{"n_layer": 12, "d_model": 128, "norm": "layernorm", "bias": "all", "init_std_down": 0.00422, "optimizer": "muon_variant", "lr": 0.00627, "lr_mult_down": 1.5, "warmup_steps": 200, "decay_fraction": 0.346, "batch_tokens": 16384, "dataset": "wikipedia_en"}
Each number is 128 + 24 x the weight over its row's rms, rounded and kept within 0 to 255. Layers, rows and columns count from 0. The size above them is the row's rms in percent of the matrix's.

# layer 5 attention key, 128x128, rms 0.0938, rows 52-63, columns 0-127
size [103 108  97 112 100  83  94  95 111  96 110 104]
[[136 131 104 108 128 129 127 148 140 180  81 158 111 122 157 164 150 144 178 160 106 140 170 133 119 126 137 112 148 139 113 100 136 104 163  81 137 124 116 133 141 132 154 149 167 135 112 150 126 163 115 118 100  98 168 101 122 148  95  96 103 122 123 137 142 149 147 103 124 137 108  88 132  90 144 131 145 143  77 151 141 132  70 114 166 160 125 133 152 168 142  95 149 111 101 143 137  90 132 157 136 197 137 115 112  81 137 116  94 129 128 117  92 162 134 120 118 138  99 153 116 115 133 132  97  99 119 143]
 [ 94 167 156 150 123 117 131 139  52  98 140 140 146 130 152 129  88 150 113 161 140 126 116 132 131 100 119 125 135 142 163 151 159 157 102 114 153  91  99 127 119 109 128 107 129 192 135  97 148 167 141 143  95 139 123 176 138 128 207 112  53 161 131 122 123 141 106 111 129 137  96 116 132 112 123 120 131 112 122  97 118 125 132 116 115 141 151 151 141 134 106 143 138 121 142  86 109 145 114  99  92 141 122 120 128 111 151 166 155 142 157 117 144 138 141 143 105 125 113 138 143 130 154  99  93 169 113  87]
 [126 148 113 122 129 124 141 118 175 112 137 161 132 137  93 127 109  99 153 124 124 129 102  82 156  91 104  74  97 132 128 116 186 108  92  98 111 110 133 145 148 164 137 158 176 166 162 150 125 156 110 144  88 112 132 141 133 113 138 137  90 115  87 149 106 132 145 126  80 126 136 125 126 156 150 144 106 163 148  89 133 116 148 114 137 126 140 128 119 111 137 109 158 118 134 139 137 158 111 123 126 169 150 118 128  73 122 117  89 147 159 140  76 161  98 120 109 167 135 149  80 140 155 107  97 158 131 136]
 [148  91  98 128 148 146 102 103 108 103  78 133 133 138  98 140 119 199 122 129 199 140 132 155 177 101 122 117 151 177 122 125 168 107  99 128 131 112  99 126 167 147 170 126 142 139 116 125 111 133 146 147 132 146 104 159  98 151 156 137 104 116 142  82 155 119 120 131 109 139 108 152 112 106 133 101  78 141 124 102 137 103 127  92  95 124 159 136 150  87 135 149 146 129 141 137 146 132 106 125 133 138 115 149  97 145 118 152 141  86 149 117  91 157 131 109 131 106 116 173 143 142 113  89 167 145 137  95]
 [118 114 135 119 127 162 130 115 103 161  98 102 164 110 110 135 103 138 114 114 130 160 119 154 147 123  94 127 147 171 129 149 152  95 125 114 158 150 143 138 125 110 185 135 124 133 105 108 160 103  93 134 105 133 124 128 118 164 105 115  86 106 137 123 157 148 143 111 134 115 139  83 161 132 146  97 107  85 111 102 110 110 154 167 137  90  92 118 131 109 166 173  96 166 146  97 149  83 119 144 141 156 181 138 140 128 119 180 144  88 105 169 142 104 170 131 125  86 133 119 140 114 137 113 147 100 111 118]
 [136 158 162 164 160 171 107 148 161 159  72 116 122 150 135 120 158 108 112 111  99  66 144 129 160 151 117 143 174 144  61 102 131 121 159 141 108 149 121 149 165 132 105 128 102 115 129 153 114 126 145 101 145 111 119 109 115 135 103 118  95 134 125 105 136 155 123 135 156 119 163 134 195 163 132 125  76 114 139 122 157 155 133 143 122 152 127  89  93 159 119  86 112 117 139 103 153  94 130 124 120 134  65 102 117 100 125 134  99 142 112 141 140 112 119 102 134 127 152 134 149 114 137 136 153 133 111 117]
 [113 132 185 174 117 123 176 132 159  98 101 149 156 109 113 110 128 136 107 152  83 170 112 142 155 142 116 122 152 163 108  86 120 132 131 133 171 160 134 129  76 101 136 133 119 144 117 133 114 143 166  98 140 148 158 121 113 115 126 151 151 124 182 169 135 144 118  93 116 151 128 159 122 135 115 116 151 153  96 132 111 119 138 117 100 157 154 157 127 134 158 151 156  97  93 149 119 120 148 116 131 120 127 119  85 144  96 119 130 128  63 122 127  77 124 117 109 163 124 114 133  95 103 104 131 166 150  89]
 [125 127 123 126 123 144 118 162 137 146 121 113 110 136 143 176 149 102 106  99 122  99 124 124 136 119 134 140 126 113 114 135  83 120 169 138 130 115 108 149 111  74 124 154 122 126 142 138 143 134 124 107 138 109 108 161 127  89  92 136 161  83 159 137 125 121 150 106 153 167 110 150 176 158 139 113 147 142 105 100 147 157  86 141 118 143  83  80 125 138 139 135 101  79 111  87  79 127 133 137  84 185 149 164 133 174 149 131 129 143  84 129 124 177 155 118 156 160 169 118 106 132 124 104 159 135 126 120]
 [151 135 126 125 133  82 134  92 117 119 171 124 104 159  95 145 160 138 144 143  92 144 130  88 134 147 139 132 181  96 124 119 104 149 117  76 104 130 118 135  87 120 187 130 135 169  47 125 118 184 138 136 143 107 147 137  94 121 129 166 156 113 137 130 116 151 102 124 121 144  88 124 156 111 161 103 154 147 130 142 125 133 117  98 160 125 122 105 159 180 126 112 156  92 116 103 131 111 149 102 121  95 124 126 127 124 130 115 133 151 103 143 100 124 161 143 124 137  97 133 149 137 132 153 119 156  74 127]
 [104 112 115  94 153 125 160 135 149 115 120 126 128 136 156 107 145 133 164 160 127  85 113 110 107 132 105 146  89  88 115 110 138 124 121  31 102  82 107 106 143 113 145 121 128 126 114 148 105 117 110 103 131 110 179 101 136 145 143 117 173 157 152 136 135 143 128 135 120 123 117 158 174 144 113 182 119  59 110 131 136 140 133 114 126 130 141 128  95 123 136 130 159  84 107 114 174 118 116 169  84 102 144 126 172 129 130 142 122 146 101 145 129 117 148 138 118 165 168 143 152 140 132 110 132 124 138 160]
 [113  74 131  93  88 161 144 112 126 158 126 115  88 153 124 129 150 118 117 120 130 111 146 119 171 136 131 134 122 133 161 156 119 129 179  95 132 122 124 152  82 100 130 135 129 130 123 155 164 163 108 117 126 135 157 114 115  75 128 119 173 116 144  93 147 153 139 135 148 142 146 139 139  83 144 152 140 162 114 128 157  96 157 117 151  97 146 147 158 120 138  99 136 146  97 138 118 137 120 119  90 144 104  77 157  95 136 117 106 201 123 116 129 148 147  94  86 111 101 110 141 103 141 166  84 137 151 130]
 [120 138  82 140 108 135 167 163 130 124 106 160 161 157  95 115 133  94 174 137 156 105  86 163 134 121 145 143 130 123 114 164 130  99 131 154 142 125 109 165 144 136 142 148 138 118 107 145  94 138 132 119  90 131 119 112 140  91  89  98  78 151 119 116 152 113 129 128 106 120 152 166 130 119 137 118 126  84 121 134 153 107 152 104 184 120 160 139 125 125 151 124 141 160 102 100 140  79 104  92  87 135  92 159 123 110 101 120 141 121 106 139 147 154 178 167 141 153 108 165 115 146 168 103 122 129  91 112]]
# layer 5 attention query, 128x128, rms 0.105, rows 53-63, columns 0-127
size [102  97 112 104  79  88  96 110  98 122 103]
[[141 155 148 159  89 103 127 126 105 155 171 137  90 146 120 137 149 126 103 163 163 137 104 145 150 125 151 106 164 142 108 140 130 103  97 107  83 161 114 138 155 112 125 115 106 145 146 208 103 112 121 119 134 110 128 134 107 144 100 131 111 169 138 126 131 130 136 147 151  94 142 150 131 164 116 122 124 150 133 114 145 113 125 105 146 110  89  92 154  95 129 119 147 155 110  61 100 138 129 112 123 108 111 154 110 130 165 149 129 116 200 122 123 122 134  68 126 108  74 141 113 145 154 133 102 134 153 109]
 [120 103 171 105 137 102 110 126 113 116 130  99 154 111 140 153 118 151 152 165 145 132  92 136 125  92 120 141 130 125  92 153 153  98  89 140 153 120 152 117 175 136 141 129 135 154 119 135  72 145 132 141 103 142 142 132 113 159  89 123 110 135 147 147 155 107 107 133 139 128 131 117 175 110 105  97  99  97 153 138 139 131 120 152 161  88 161 129 128 146  54 128 132 137  97 115 214  94 108 100 161 137 140 127 125 174 111 103 141  79 128 126 125 121 174 124 104 112 129 150 139 136  99 128 129 105 140 153]
 [139 146 163 170 102 124 152 132 152 134 142 100 105 137 122 134  57 144 122 110 173 163 124 150 135 123 156 171 161 152  97 142 118 127 109  99 123  97  97 110 115 134 118 123 135 184 146 127 160  95 163  85 119 135 126 143 131 162  99 117 123 125 136 106 123 126 129 163 140 110 127  93 125 101 141 190 145 127 138 153 165  91 129 131 118 107 114 115 149 141 140 106 133 122 130 106  99 100 141  77  86 111 129 151 105 126 138 172 151  99 101 156  84  86 148 121 166 132 117 131 171 115 113 128 109 153 133 105]
 [136 123 144 142 112 132 138  70  98 128  80 103 106 135 119 135  89 139 126 129 173 156 110 142 150 148 129 115 167 124 139 110  95 139 121 106 116 170  89 144 115 151 135 132 151 123 149  79 137  77 140 123 164 127  77 133 114 171 105 158 104 100 138 122 158 144 104 139 144 114 136 118 137 120 142 164 174 165 120 132 125 130 129  95 138 132 131 167 113  75 126 131 109 109 152 134  93 124 137 106 119 122 144 133 111 104 173 162 179  72 106 154 112 100 133  93 147 144 159 110  89 150 150 135 121 133 147 146]
 [134 133 106 124 102 188 113 118 134 112 109 154 159 100 126 141 103 180 130 143 132 135 143 176 152 156 147 134 110 118 112 153  89 124 125 129 135  95 122 115 133 204 123 173 135  84 135 101 136  94 123 146 117 156 104 136 122 128 176 132 158 125 162  78  62  84 112 148  89 184 161 118 128 132 126 138 134 118 152 131  82 162  80 117 126 144 111 127  84 103 117 142 153 104 126 119 134 124 127 131 157 142 109 151 119 132 106 141 141 147 103 138 119 140 116 130 134 122 125 146 120  82 103 129 128 100 138 117]
 [ 95  85 119  72  99 154 152 150 117 152 154 169 138 107 147 152 144 143 125 136  84 124 160 135 162 143 116 148 134 114 162  90 131  96 118 142 117 107  90  98 156 168 115 117 160 133 130 157 155 140 151 109 103 130 150 100 143 105 102 112  85 118  58 126 117 139 124 102 129  92 121 127 129 112 127 120 159 101 140 102 150 150 128 108 143 173 149 137  88 172 160 111 136 139 102 153 134 155 113 141 132  99 133 155 141 131 168 123 122 130 131 110  82 109 128 125 106 152 104 109 117 175 174 151 112 124 118 102]
 [ 98 141 109  96 106 126 131 148 120 131  90 158 113 117 102 113 160 110 126 171 104 101 177  91  84 138 133 137 149 131 117 155 136 107 121 141 132 107 134 128 187 143 127 150  99  79 134 131 168  88 129 147 160 172 156  74 118 101 143 129 124 140 119 121 139 176 164 153 143 126 149 147 140 137 127 135 152  97 110  66 142 164  85 113  89 119 118 121 108 138  81 109 151 152 114 116 114 105 112 178 133 119 149 143 156 110 115 105 152 131 114 128 145 167 139 126 120 109 166 125 118 121 108 151 141 103  96 138]
 [143 128 117 122 140 129 150 146 122 150 134 163 128  94 106 173 137 139 123 154  88  84 132  88 134 114 111  92 122 116 121 128 139 122 135 102 141 110 183 151 107 109 143 144 129 157 146 171 118 146 118 139 107 110 178 132 107  93 115 134 109 155  96 111  77 112 126 145 148 110 112 112 165 119 130 127 159 184 104  70  99 150 117 136 135 133 137 134 101 136 167  94 190 144 112 106 130 106 147  77 130 130 151  83 162 114 122 124 113 181 120 105 109 145 143 140 152 168 108 142 113 136 111 146 134 104 104 155]
 [169 156 118 120 132 152 143 136 162 142 145 135 190 128  86  97 132 113 126  91 114 149 103  78 143  72 161 123 119 119 139 135 167 134 140 139 152 147 132  49 171 168 164 124 127 119 148 137 105 132 140 153  63 122 143  88 101 105 150 119 119 143 151 112 108 158 115 152  93 116 132 146 149 172 119 102 117 157 131 122  66 153 116 121 138 132  99 118 116 118  99 145 108 126 143 130 148 118 116 140 123 132 138 136 178 163 123  99 129 111 114 114  92 132 156 132  91 148 132 121 121 131 122 114 103 147 117 134]
 [101 134  74 139 138  91 113 156 132 160 104 100 139 108 131 140 182 109 113 100 108  97 116 139 152 119 133 120 142 113  93 123 165 133 136 148 160 129 129 111 175 155 146 154 132 111 141 136 146 139 124 126 109 109 162 116 118  95  88 146 107 125 122 124 130 124 157 112 150 131 140 133 152 106  87 134 131 138 137 116 112 119 167 149 135 146 106 171 115 143 149  99 139 159 132 122 117  93  83 169 148 140 124  74 102 151  81 113  97 170 128  97 182 175 151 103 105 106 127 160 111 110 153 153 130  66 135 131]
 [110 147 129 103 132 138 138 122 187 112 101 125 166 114  78 148 126 140 179 137 184 136 121 140 110  97 127 120 148 149 113 143 179 136 124 128 140 141 154 134 182 176 135 130 125 138 130 149 122 110 146 118 111 149 114 125 118 163  95 137 112 132 110 156  86 116  66 119 131 123 118 141 124 113 131  83 131 112 120 119 139 158 105 130  79 131 137 112 117 114 132 113  80 146 167  94 129 112 104 155 142 124  91 163 130 135 112 167  88 121 111 129 157 143 122 114 122 146 102 165 124 164  86 118 145  62 121 108]]
# layer 5 attention value, 128x128, rms 0.0822, rows 0-15, columns 0-127
size [101 115  83 106  99 109 103 104  98  93 114 105 103  85 105 101]
[[152 156 102 120 167 152 101 152 136 141 126 151 134 122 127 105 117 143 111 120 165 135 129  83 109 145 124 132  91 131 119  78 109 153 122  94 118 134 132  99 144 157 129 174 198 134 103 136 124 116 139 115 166 156 121 133 131 103  77 137 109 167 138 139 135 178 173 125 148 133 142 116  83  92 131 125 154 160  90 102 142 119 129 167 113  72  96 107 148 128 104 100 125 124 151 106 132 112 100 133 137 133  80 118 112 133 169 130 132 156 162 174 117 128 120 156 110 144 125  96 156 142 134 127 136  99 141  85]
 [103 139 100 157 111 161 130 140 143 128  91 119  95 132  98  90 120 151 137 121  95 104 120 145 130 119 150 132 128 141 171  97 176 119 153 137 113 133 140 149 113  96 162 101 146  77 159 148 118 138 157 145 149 170 132 153 162 148 118  87 138  46 114 141 150 104 127 143 146 120 148 111 104 149 154 119 180 125 139 104  99 127 107 128 101 149 121  83 171 143  93 141 150 123 177 131 134  97 105 130 138 159 136 114  92 140 106 147 150 138  87 108 141 105 122 148 151 111 151 145 147 116 142  98 112 121  95 108]
 [ 81 119  83 132 151  96 162 131 114 102 117 115 162  93 125 194 134  90 178 112  94 150  81 121 116  99 118 110 159 102 117 119 155 152 144 128 143 120 108 139 152 126  96  96 112 134 146 122 125 148 101 160 116 112 100 118  76 114 126 143 162 148 148 162 123 151 122 128 123 131 164 182 135 149 135 117 120 106 134 146 154  99 169  91 156 110 134 111 118  96 122 130 129 104 148 141 153 144 177  90 137 112 122 166 139 134 150 123 160 136 108 129 154 150 127 104 111  96 155  91 180 122 143 144 127 138 125 112]
 [116 127 117 116 153 219 179 135  94 146 114 102 146 142 104 126 120  95 140 130 133 120 105 135  95 134 168 108 144 154 144 116 113 148 102 186 133 162 151 161 106 108 107 147  96 142 143 133 101 130 115 129 145 112 107 129 115 141 143 171 124 111 162 159 146 122 107 168 140 129 139 146 115  98 130 134 143  80 137 146 110 142 143 121 143 111 142 134 126 140  82 136 134 119 135 127 165 123 111 100 102 107 172 101 142  85  97 123 152  88  83  90 108 119 159 148 150 162 115 100 140 106 139  94 162 100 143 121]
 [134 141  91 126 141 125 113 167 105 132 124 139 129 134  82 126 101 121 135 113 127  74 107 120 150 186 172 129 124 142 103  63 139 136 110 143 155 122  90 139 107 102 133 125 109 166 127 135 137 106 110 168 192 129 117 179 106 141 145 149 121 136 136 128 139 139 172 152 113 135 111 112  92 160  94 144 170  95 133 134 133  68 107 158 159 142 114 143  76 121  91 133 126 148 111 143 101 135  95 167 124 122 140 148 153 123 113 128 140 152 116 121 105 120 122 145 135 143 131 139 114 115 174 126 139  75 152 115]
 [ 98 139 172 115 128 120 144 101 186 108  87  71 154 145 128 107 175 135 129 150 127 113 112 143 129 126 149  86 105 125 159 117  81 138 136 150 118 119 113 157 142 131 109  87 122 135 141  95 159 128 128 111 128 140 105 174 115 151 115  98 126 115 102  94 108 139 101 131  93 134 133 123 143 138 128 131 166 112 164 126 135 114  90 130 133 151 105 178 166 148 156 122 110 150 140 129 132 153 123 152 171 122 173 112 166 104  99 129 117 104 137 109 102 145 173 104 149 149 113 132 122  84 174 153 110  79 110 130]
 [189 137 123 110  73  91 149 114 138  92 118 121  69 159 124 114 115 130 166 151 118 131 118 143 133 149 130 112 108 147 118 145 151 105 174 105 150  79 170 142 149  91 155 128 122 152 156 135 119  98 123 147  86 108 153 177  88 120 126 125 119 149 129 149 108 141 147  83  91 140 116 139 147 135  85 102  88 156 153  78 143 119 105  63 153 157 136 135 130 129 142 135 102 144 141 124 133 136 162 117 141 104 170 120 156 130 122 132 125 129 155 123 114 134 130 103 166 121 157 134 114  98 134 140 159 135 134 133]
 [129 103 136 141 130 157  80 103 137 111 145 145 110 131 120 128 112 158 119 142 146 129 135 118 136 121 146 160  99 166 102  95 169 155 135 111  64 146 136 129 109 150 148 195  93 164 138 110 128 156 124  98 137 172 106 101 138 127 129 149 116 152 146 122 122 122 148 101 164 142 132 137 115  93 133 114 143 114 154 132 121 104 117  83 171 107 139 155 103 143 120 162 108 146 109 111 120  90 108 171 117 116 126 118 118 161 101 167 138 139 143 135 107 141  74 112 110 149 138 132  73 162 111 183  96  93 111 115]
 [127 112 108 111 196 150 125 156  91 114 112 113 187 112 166 104 141 170 116 140 158 128 114 102 146 152 105 132 120 135 162 172 107 123 118 129 159 128 147  84 119 100 115 109  98 142 123 123 127 164 118 137 111 132 101 157 120 126 112 132 134 147 122 138 119 133  99 121 117 142 176 142 118  84 131 103 120 130 123 128 114 197 141 196 127 127 113 106 174 132 135 127 127 127 142  83 142 111 139 133 131 161 149 104  86  90 126 113 114 115  87 114 108 119  95 138 144 161 115 115 172 149 126 131 147  81 166 118]
 [105 128  90 152 145  99 151  86 139 136 174 126 138 103 120 141 130 112 133  72 114 118 146 150 147 124 103 108 145 132 146 139 127 103 153 149 161 113  88 143 115  81 155  94 105  95 110 127 109 135 193 148 141 125 125 136 167 131 106 138 156 104 100 132  84 109  83 136 129 147 108 129 115 183  91  96 143 144 129 117 148 114 139 128 123 168 156 129 174 117 122 180 131 107 137  98 143 149 156 130 127 146 185 119 137 139 107 129  89  79 130 153 132 157 136  99 117 150 128 143 109  91 116 113 132 158 105 128]
 [158 109 142  99 115 143 112 107 111 141 126 116 128  84 122 157 150 149 108 141 123 125 177 143 112 139  93 140 159 106 142 203 103 102 110 110 129 125 140 148 107 158 137 155 138 120 134 144 111 134 140 124 100  88 124 120 124 117 162 152 108 130 114 117  86  97 112  93 140 112 111 149 136 102 104 121  95 118 129 153 124 185 153 132  98  69 155 150 105 136 168  91 137 145 152 128 131 164 114  84  91 145 164 116  87 128 150 113 120  76 134 137 146 117 141 108 165 138 155 134 143 184 132 128  97 146 159 123]
 [ 98 183 163 118 151 125 113 151 115 115 132  69 188 158 111 128  97 123 127 134 128 117 114 147 127 162 103 113 103 136 129 120 114 112 134 151 142 113 143 180  91 176  50 129 127  93 168 173 142 149  95  84 113 106  77 144 103 153 137 115 145 125  96 146 161 149 137 144 109 109 102 117 162  95 116 122 146 119 121 129 110 129 111 146 135  96 144 126 129 139 134 156 173 130 136 130 121 117 100 147 124 135  76 112 109 130 103 128 127  99 119 146 109 138 168 122 118 143  94 144 158 148 124 115 153 154 126 137]
 [189 114 148 118 128 121  89 140 128  85 140 117 110 144 132 121 105 130 132 156 139 108 119  90 106 119 116 110 104 121 151 140 116 101 136 133 148 178 141 142 119 135 167 143 112 181 104 135 151 148 123 113 121 124  62 144 131 138 135 131 113 145 109 110 149 188 152 118 117 154 133 138 127 118 123 121 127 144 129 147  72 125 127 109 136 143 163 140  93 135 115 174 119 140 113 169  93 121 103 166 116 121 156 115 104  82 113 130 119 108 107 132  88 113 145 127 141 139  90 117 107 149 106 156 208  98 181 140]
 [118 112 178 122 142 204 108 112 119 123 129 111 118 157 111 167 141 111 119 129 103  95 114 157 160 131 153 119  94  98 144 133 137 162 169 135 131 142 143 126 101 144 135 154 159 149  98 164 138  93 122 124 106 140  79 160 141 122 117 144  98 118 140 123 126 111 154 141 152 113 129 144 101 132 111 127 110  97  85  95 175 145 143 112 146 162 127 144 111 162  85  97  92 144 105 111 155 121 113 117 124 101 119 128 152 150 148 162 137 132 101 123 171 117 168  96 115  88 151 156 145  82 131 106  88 157 110 108]
 [ 99  99 122 142 125 140 114 118  74  80  93 121 130 114 129  94 104 179 131 152 125 151 112 138 168 110 142 113 113 120 151 166 125  45 100 114 128 157 122 133 128 154 150 137 132 122 148 125 173 133 102 126 126 136  97 127 139 129 167 147 152  92 110 138 189 110 117  89 151 127 114 145 128 114 150 151 122 151 137 150 145 192 102 103 117 130 126 118 112 114 121 108 143 126 114 148 145 104 103 126 105 164 133 163  69 160 121 112 119 167 103 146 163 126 111 144 126 104 127 130 165 133 131 112  93 137 170 125]
 [119  93 140 127 167 118 167 139 138 145 125 134 131 129 127 156 151  80 146 149  93 122 121 135 147 100 173 128 128  75 117 124 150 130  99 142 112 165  97 147 101 146 108 114 126 138 103 132 164  97 150 193 162 136  72 101 120 124 118 113 162  98 123 150 159 182  85 125 115 105 138 133  93 139 160 120 180 102 126 135 146  84 134  87 123 105 111 158 140 134 100 122 102 108 144 120 180 114 119 147 146 142 140 131 158 138  89 143 146 134 132 147 130 144  86 115 130 116 135  84 120 147 122 126 116 117 151  92]]
# layer 5 attention output (transposed), 128x128, rms 0.365, rows 0-14, columns 0-127
size [ 99 113  82 108  99 107 106 108  93  85 113 101 103  85 108]
[[121  91 141 143 122  96 143 156 138 119 142 129 123 150 110 147 127 131 188  91 111 140 125 120 131 104 122 102 162 140 112 115 148  83 125 112 159 127 168 131 127 149 114 135 125 134 132 105 146 124 138 146  93 112 146 122 117 136  89 118 138  85 104 150 135  81  93 145 121 143 108 153 156 105 139 145 126  86 176 116 144 170  87 139 151 141 204 116 127 111 111  99 134 161 134 182 137 139 137 160 100  77 172 122 149 131 113 135  96  94  71 119  95 121 156 152 128 135 148 118 110 127 112 110 122 163 151 131]
 [108 160 171 161 136 127 131 103 102 162 120 142 141 112 187 150 154 115 148 104 112 127 140 125  75 141 103 105 157 133 134 146 131 102 116 129 113 112 141 153 113 165 150 107 131 163 119 181 103 128  72 130 116 136 153 126 148 117 149 113  76 164 118 118 120 120  89 148 133 151 103 133 115  92  53 151 104 165 128 132 138 114 120 114 165 125 152 168 109 128 157 159 123 128 100 109 112 125 125 140 104 140  92 118 156 138 125 134 115 151 156 161  98 107 106  98  85 114  86 123 171 119 135 140 130 140 157 121]
 [153 163 106 134 119 141 131 128  99 131 121 141 133 143 144  95 106 162  89 148 151 140 140 125 114 153 127 147 104 124 166 135 102 106 103 111 131 133 101 109 143 119 143 175 147 106 101 117 118 128 115 100 143  94 107 129 182 130 128 152 106  72 171  95 133 177 139 141 123 121 121 100 123 148 157 176 138 125 125 129 112 132 113 151 162 148 127 142  91 166 169 127 129 160 121 150  83 138 131  81 145 161 160  72 107 163  89 170 103  92 142  91 111 118 135 114 131 117 153 146  76 118 105 129 137 122 107 144]
 [114 132 102 120 143 103 106 134 132 103 116 115  60 139 133 117 105 141 116 119 179 161 140 116 112 103  68 112 161 132 137 182 143 111 173 144 108 115  79 109 118 130 179 135 130 111 137 125  98 136 120 122 131 136 154 121 175 128 131 144 121 120 114 118  83 179 156 121 127 125 105 117 146  99 128 164 117 135 119 107 135 110 120 103 162 142 125 129 160 151 128 113 121 143  82 135 115 107 100 125 115 179 119 141 132 168 190 104 116 161 118 138 160 140 130  96 134 137 123 162 152 156 102 167 120 126  75 115]
 [115 134 153 110 123 141 144 110 147 120 150 105 127 114 135 104  87 117 144 112 125 191  94 121 109 110  96 117 125  95 147 174 140  96 127 108 107 133 134 117 160 137 123 149 178 117 130  99  89 137 104 114  57 117 160 110 169 118 110 144 107 107 122 107 130  96 124 108 138 120 129 154 182 106 166 166 124 132 112 128 135 145 184 130 134 121 161 134 160  92 115 162 102 126 122 124 134 133 122 158 124 129 145 143 156 158 187  98 139 118  67 140  95 133  91 139 150 137 135 126 139 173  97 100 133 129 139 129]
 [125 154 118 163 110 106 137 151  82 114 152 146 139 121 116 145 124 111 123 132 107 145 120  95 124 143 123 175 145 123 121 155 123 104 115 134 113 126 113 122 112 127 165 145 124 167 148 161 132 106 119 157 162 163 152 123 108 114 143 165 136 119 154 131 123  75 154 141 155 123 159 125 126  67 123 136  99 118  89 136 148 135 170 122 108 115 131 126 119 107 128 122 125  70  99  80 118  70 123 110 148 160 103 141 123 112 178 109 125 184 116 161 154 145 121  83 145 115 139 159  87 124  81 115 173 144  99 132]
 [ 90  97 142 156  90 140 156 152 135 160 141 111 175 118 142 116 155  87 110 151 134 127 136 169 145 138 137 143  81 158 157 117 115 141 100 135 136 157  90 110 149 138  85 117 101 111 108 174 134 103 121  95 143 161 123  85  96 115 116 115 109 109 147 115 160 102 147 134 155 127 137 154 117  91 146 124 137  95  84 179  99  99 182 167 113 143 120 164 135 102 146 146 110  94 121 134 108 128 124 132 152 200 114 122 103 118 129 145 126 121 132 132 156 102 126 124 137 134  81 140 145 140 128 128  99 113 150 112]
 [152 162 175  81 113 101 150 164 150 131 138 144 150 102 132 143 124  98 163 112 118 130 159 117 127 117 140 139 129 104 123 122 100 100  90 124 157  62 158 146 165  97 138 123 108 101 101 152 124 136 118 147 123 106 136 179 110  99 123 114  97 107  95 138 123 110 107 119 143  66 119 126 121 141 150 140 141 134 109 118 111 145 128 139 102 169 157 112 143 139  91 114 169 131 124 166 153 154 155 160 118 117 158 139 130 136 178  75 138 102 151 125 139 122 127 157 114 124  84  95 160 108 136 106 104 178 136 125]
 [128 109 133 126 115  81 127 166 136 113 129 172  86 111  85 146 118 118  96 130 116 166 130 118 127 106 126 146 160 112  96 101 143 127 160 119 104 129 118  99  94 134 130 128 132 136 120 117 154 107 132 129 153 123 203 135 142 172  90 145 181 115 113 120 114 161 149 136 125 123 131 106 148 126 115 117  85 141 139 106 126 135  81  80 154 114 142 132 137 125  96 124 153 179 106 104 113 158 128 116 126 113 112 141 161 152 139 161 126 129 112 153 177 141 195 134  95 111 127 162  81 131 154 136 136 128 105  88]
 [144 154 111 144 128 165 107 123 131 143 101 120 150 112 164 136 162 142 130 155 109 134 107 116 130 141 133 149 143 141 118 119 137 103 125  94  64 126 128 158 105 166 134 138 156 128 112 138 138 118  75 150 117 135 119 127 115 140 137 112  95 175 198  97 156 156 153 113 135 132 159 123 141 128 129 153 107  94 133 162 138 108 130 141 167  97 124 142 117 105 142 116  87 112 114  84  93 150  55  89 141 133  89 142  78 113 135 147 105 178 146 137 129  87 120 137 134 112 122 145 105 102 132 127 125 113 155 174]
 [118 111  79 137 138 136  81 154 130 108 134 107  93 121 123 133 115 148 108 137 140 115 135 142 147 114 146 131  95 135 131 110 115 166 187 159 107 161 142  72 128  80  80 115 144 102 132 108 163 138 138 164 167 113 119 108 125 170 123 125 183 157 144 106 164 135 161 122 140 129 115 105 105 150 110 109 134 168 119 128 134  89  90 121 143 150  87 117 158 136  87 112 120 122 148 144 126 124 124 150 151 148 123 120 127 125  61 141 120 136 160 110 132 160 157 135 108 109 117 130 144  74 180 144 140 131 111 141]
 [163 101  86  90 122 152 133 126  83 149 129 144  91 113 127 148 118 101 102  79 132 155 119  97 121 101 124 144 165 140  75 163  91 133 181 141 103 145 131 108 149 155 185 105 141 164 166  99 152 123 144 142 124 113 161 116 120 105 112 163 117 138 146 144  97 118 113 132 119 168 121  89 135 137 115 135 158 173 153 129 115 129 145 104  92 128 142 132 137 117 108  93 118 121 111 117 121  90 164 137 121 131 162 134 145 112 139 114 147 133 122 160 141 169 114 104 135  88 171 183 109 119 115 117 102 101 138 131]
 [ 89 132 142  88 124 112 148 182 131 136 103 122 107  84 125 160 130 120 102  92 157 145 134 145 139 135 166 129 137 149 102 126 151 171 153 123 114 131 131 137 165 122 101 106 118 118 122 115 132 108 125 111  97 102 172 133 150 148 121 136 161 122  97 151 106  95 153 124 142 133 140 153 150 118 180 123 115 112 130 117 111 143 153 115  97 130 109 145 143 116 120 121 144 114  97 127 150 144 180 146 106 165 116 114 122 138 162  68 160 150 128 143 197 162  94 126 112 138 121 143 121 110 113  81  69 113  83  93]
 [132 120  93 120 109  98 106 113 146 133 118 128 131 141 139  89 123 145 129  96 146 124 167 153 110 126 122 148 167 118  89  92  97  98 145  86 140  93 135 140 126 121 138 111 104  98 125 136  86 148 118 114 108 119 141 103 145 115 135 130 134 155 121 111 144 152 134 158 155 124 124 118 157 108 156 165 123 138 139 125 113 111 117 144  95 131 120 107 136 150 157 146 124  91 156 149 125 110  91 134 157 186 142 148 134 115 126 106 172 124 145 119  20 156 115 197 160 137 135  98 148 136 138 151 164  93 133 149]
 [148 148 135 101 133 109 107 121 142 152 124 173  88 152 129 149 121 111  86 119 110  98 156 103  93 119 148 131 130 112 121 128 134 183 137 100 144 151 154 113 138 130 113 118 115 160 124 122  90 140 135 113 114  85 136 134 110 124 131 145 155 166 121 111 125 141 130 174 126 139 107 106 108 168  87  87 110 170 157 125  96 127  86 127 142 139 135 108 125 143 113 147 149 129 159  91 141 132 166 100 153 121  96  93 172 134  87 122 168 118 175 109 117 171 160 133 112 177  70 117 174 121 142 117 108 119 120 116]]